config.toml
parallel_block = false
schedule = "wsd"
decay_shape = "cos"
batch_tokens = 16384
Each number is 500 + 25 x the weight over its row's rms, rounded and kept within 0 to 999. Layers, rows and columns count from 0. Numbers have three digits each. The size before them is the row's rms in percent of the matrix's.

# layer 7 MLP up, 384x64, rms 0.599, rows 314-383, columns 0-63
102:503471511521455526467503480525481474502486488522505446475527552534499521508484491490447464490489537544504473499475522453500531487528481431514500482500484499503497491528501497485507477487493536
112:509484482464467519500570532491497550506471512477503501470448491485494505489491464480518526526455492509488515506507526478505499458480508492492488485497503497459527523456506479510519427485502531
091:464506506490481516534478572470488509499504502542564493540474503504514524510507492492485477478505479496521501507473518450499454513516454502498504490526506477532495446457495495541505527519512487
107:468559503463516509491510473478506504514479530546515509469465518492506530507504490494547518490459497500536555509504549531486514506471476504495494519501522528505486509472466505455540481519535464
104:506460493510493522530502514480484525486467480509499459489499503528489476508533486505473477537521506506537530551518503504474518475497532467455459456472518505457528485491514468494516454518465458
101:525522498518463503487499488504456549496502525512502465494467489519468533508502506492506488503434513535481463476432506478499539453490494505504490486516458537520488503494461487494510485554509488
108:498549489519455489507496535496502468466448495557540507509548484471497507490485530514528480493503528513496506503501461555500525475516488493511488525464488521485473554502501475493499500531514457
090:529516551471513514502524529526503527469518557573513491489512509491532517492498493554465497517491492503473451531525521461482500486500516526526456488503510482507497506499499485475462470475521504
106:506497479470497468480450485471531506541520452509520510487477480478488499501482503491514490516479482500510537492480533493436458489463489507447443481500524524496521516480512474514472471455487494
111:490536498528486504556488523489530513492488479476492490523512522491545535490467499500443495479470472512485489482494559558490491493485529493507476504506475525508519489505498453478499437469531499
100:499545489532493485520459531523511540492507458515482518451512540518504533459464514539537505495477546522477493534462529507474504500536500506487507469510479513502465479500521515490512493475528458
092:472499500494540515507448486507505535498537474494449534507497477527552459544465523522482533500488493498529487514485482452479503503475488458471513505550537496520469500483489514491533496483482506
106:523510477483494502474495507483472477510497502488522513469519483468512488514491536500461479441494467503471476528468531541479550557519559529517495495479503523512495513477462471502487480455517491
095:504468532540522481545488504504479494467511455440469518473465518447474478517511516492489512484460505521488489470489519477510494492466506466503554465509501485526520486499495528504466489524462522
105:504497518441529489486496488473502499519488474503483497486524439504494469541482468516512461458520516512510532513481477519510499500477483485494465459507515514549492500478536428495515467465519493
081:493492505533503506538522460525452500481464471526548484490514484489494460487512517502486507502458522505475489515508534517519471517515467517466528471498469523497543484512526528472482555445503512
101:456532484561510524482524514472487477470523504486481492480489468538480511486475519528530527543474524478520461482518494534461526540491465517518516499461512485474484473475521486479511502533498529
061:491487521478491494507483542534479458495497495515496474516482446522455473451491501498446529545520468468484472468492527462477504472487511501541501530464535527512487523475493498471494515515499494
094:442498498488511542492458486466482491508488464481526468494495467516495493522545467477536522512498497477487533525431509494489458482479504521529528511510503501488464504505536474531494479483485549
104:506526521506462487483480439517488521495519491525514503438491515518488500494536517493538506468529517510486528516526528485489479508515539519475529498527473529511486519519534472541564538523492482
087:513481544487538484501525531440487513511535505505490525488528516502512518476527479477491529515490479535511460521501518481501503466576508462436466488480478524516509477485499500474496534512500487
095:489490520486504474474504505484518458491501533532524512497517489485529500526464501504501519522481469507512450523519485422510527495456476441503520467496519511516513489483472535508537518510463545
109:511502521492500507551529517478474512514513500480552507476508530495517486529489544480469465489491550468512473486474534503452486531512518463526529526506464460489495486546501473475519501501514542
109:517521480475473461493507528496471503482474539504495449519505492464477492499478494540477507493450472501505475539480460490517502493517470465480472450490462491543506515479496457517510483465521457
100:482485563458499509496485500486490498483498520554527528503545524492534532491500524506511460483496521520510496496522507549490534502553520485542494524462491493511521528480532445526483522505505476
102:482526507479520500498530517523504533472523518503496524495504490474488506513506531437560542479521487480490522489443508486482481540506526501513506528518483529507482497493551523503533434530479487
093:474509526465467456493507528511529462504528532515474500489464502469531543507469499465510538487459544534458520532484513483511489487484531506517494469498505519478498484500491494472499439512520466
094:521499495495476518511477539499480460483442488476588508488484502454488529487487496524504457518487515460490512494472514500526494500507498538501513496486511526449485525480509477463477460483487522
091:526480535474495478506501463463527557504458526535494504484485520511512537499495459517515491462495499514495524492510512552524555491527501519493519479535477466501535495536520504501544485470481467
090:532537508500492474491490494486460475472470521537558494519484519459485467502529526542499542448495517467516479519509495505524519494448520443534530500472471504490500507513529497498516498490489486
106:539505547443484465513511474490521526474517519528506517472514510524491492474503531486516531480517523489495553532500525495509477507516460560510508517519506536502484558489520522470522530499485471
108:540477542536470483492475460464500495495460549530465476533498475503522509492489499493516528494501529486507508536501495473475530552529477515491510481511502538502502516502520536446503508486499443
086:532550521496499451505487515523477480480477486502550464504481511471514478496502503505530485486482533522486516502495471491476494506495505528481415495513469564507490459496539515495476531481497521
093:495487503550487507509486486505453547500491502514508468496486527482464478527510487486484532471441501490539482524541553501504533507543475466496522503505478488488462494516550528464511490507463502
085:493522531470518485501528524480494534487487550568493510494536509534525521492510471515492508511536530526496509494527520527505527511557526519500485544492531511468496518457534464454511492507500503
100:550489535503559484485511520503473503483507472523453517563510510481499467508525504527482482483516513501488500498477474458454475510471504524520509466500524510522518461434487494489526509519522504
065:504513466473506504511488531495479470516490487537507493505481541508479449470508491485534520499471473495534535475494528487477544498491459503481483488448538496501532467504461474527443473468517483
111:482501484502464509519529478487505528483497510542487501491441490458468521481486489496470504462468477518497517542501489516477437485486446512522504458485525484561483476506496529472494508498471499
100:473466492485498515446466484468498481478489496493509551474565457481461493489521484502523503458486503508473487514493473476485506545510487488456501531454513477508497488511484522554513515466495503
114:469503472492488495481524494536465500453479508495508479489498513497488508485528490556474566519474517515533490471484496501492516496525535521555533521481514501541497547495508494530536502505445526
096:507499542457501503506532492491459477454473472513478480481522492483476518474541530515540488505478487510522518529511494500571506484490463488453455516524509482525489485501478479540476502461491521
091:516532502494529516506497518521509471456454528503488510466473454501482451518473528518484479481510498560499527523477446493518504480481521538533491491487509498509490453536469458471521511491499516
105:476467523467506469507515508490477518476528475554451517455524498500488501523482554486492520537476475501487511475510462534518539520509534461552486496488488502520472492532500520526500498533469503
099:497527503499509498507507478462507485497475506530526504480526477492533470473470472492504486489525489482470493525515517535450516494507511504457431461496453497563494501492530536526455519473493514
108:508532517496491499452550500551513491487550461491538529484490516483523554476521481519484498525474492532514517487478535524486511518515475523509493529484497468480482529472480489513521473552530526
103:533466503526475470512526506498443510459526505496486513478498549492496474485451501527428514497523504496488522532508450498538484514508473455492500539446526492499493511487505498475497489505494520
104:485507511503532480407506475492484527499476473553479506497516522529508513551469497504501507491478486509515496521525477505477483512461507481479492516537524525494516418510481499498505531508499509
106:493488517477541537497532480478523496451512507506446522481475519483461507504489522506480533527483520492494503504465485481496479488500478469502481483514507542480515467475465525527539493414501481
105:513500501488518502483492461482465520461527465535520476456477522529523531516485469533546490484499499476504484494484475490495485533478512521497533539550513480510488462501542481504521511555491453
106:498514497469484482545529470463507487511503436547498488525547487459494471467499500491471468526493495499484476509489495491511463515535504471465468488522525453523475502487506502481486489475445524
107:506533529489488525514483470518467523539485508513453491509544517503490489475510534543493490522489546534454465509429522500526489492516515532479528513497530519515485517466530514479492466522506491
093:498506516466506454525524479493500507481483488512469510532469518460480495510460523520501505477509488532522493543460491509530470521496440498474509536532506488472535506472533550506532477520472463
106:536510476521481498470492450479529455493500525496453542490527458532501532557475464515512513482492472510470492526485485491508531514485485475473486499519485551491506554517499476492503462505501498
118:537511502502496511460534492507540510487496502525486525493499464481481499476506482494464545519541509520505502529513526495495518499439490539443486462522510497510473513481550502573525499520504492
096:523529521495483516539469511490510459459509468475496494510481500527514500515479501481550481498455464565477490508489529505539442514498472514536518477488524490515499483548494496526483486480536477
114:449500519481507449456528440552489502461487470508521524457547476484491504454507492499527508510500507474541518521503497464525453535469515487512493508498511487519492526507514513518523491484499496
096:501518516486535515505507502499540514550457526501483488445489507464538505501522496497459508531439463486546524526484476474487504521498528485495498467510463465498469479505497496495456487516500458
097:474458502529481494469492483493486510466518481492498479531513518495524502474494510488464510525495487509529539463550506482450457560538498549527498467450502499503511500484508495515537467506511471
110:500521537524462480519508495475514507525449500524481500465492453502495468528477467464486534461473504474501507507481500463525495522455527481527480462524452493503449495497470517500504514536489529
091:476534511482512487465508500550492518514504520483502535488493506486561574497531503485467548503474479517491471551517537478486503504470519486530549526489496495511540497484488480506511518494531483
089:472529474479492474500478505530489486492480513487525530486492484521511541481473474485539483505455518501499517499439510488472489469531512482525457501478509522578519510503530493511520442498531491
063:478522509457462493497511499502471519504507479504474491457495505468505467460504486503474506537485486498488488493510516518509498476432536450491536543494466483520516462505573498517488515470475484
110:494490518497516503494519503502508504490465552517462537521509487503485459486538507485535500433497516492497435506472492494438543528517519496516488490502520512481488517490506452544502508491533464
091:488511516477491497461505510519451474465528490479531541532519509484494452523505503497499546472497508485494538479459500532481486496480462475494499516462562523511469482496441505486503514510538510
097:527495573522503538491489502520482506460510533532455532535475499494475448531505522475516519464520524496452493520501517538511536489510513528493506511489536489488475507481505499523492495482447516
099:516510508463454453502508498493485530463482461495518491454525533496512474513519467489512520481509459523474499574493512492530525492488474503497477495491467446483486527506514532529547490502500522
067:531525476500527481463491490504510485504485492483488519474512501491562519468505517486464536576507469491469530518493514471438511501486485525486529508523465505511473514495529500500455495478543512
108:481509548497501482514535441504490544469472536527503460487488484521520485505470488518518454484497519486529434482484498513513509528484505478472522506506536489456524470483488463486487521501506459
112:513487503552497510525479462508475482494491504502537512497511529489505482518500462515470521515494529444484500481516462498464454496529496474457481441483521549485517517517514454454512515502511475
114:525550507495482468501505557493496490512527501504490479495503494498504502547499501493536503505481524443483530470484478490483477538500500527524492495478487524492495558430510451516490441491512507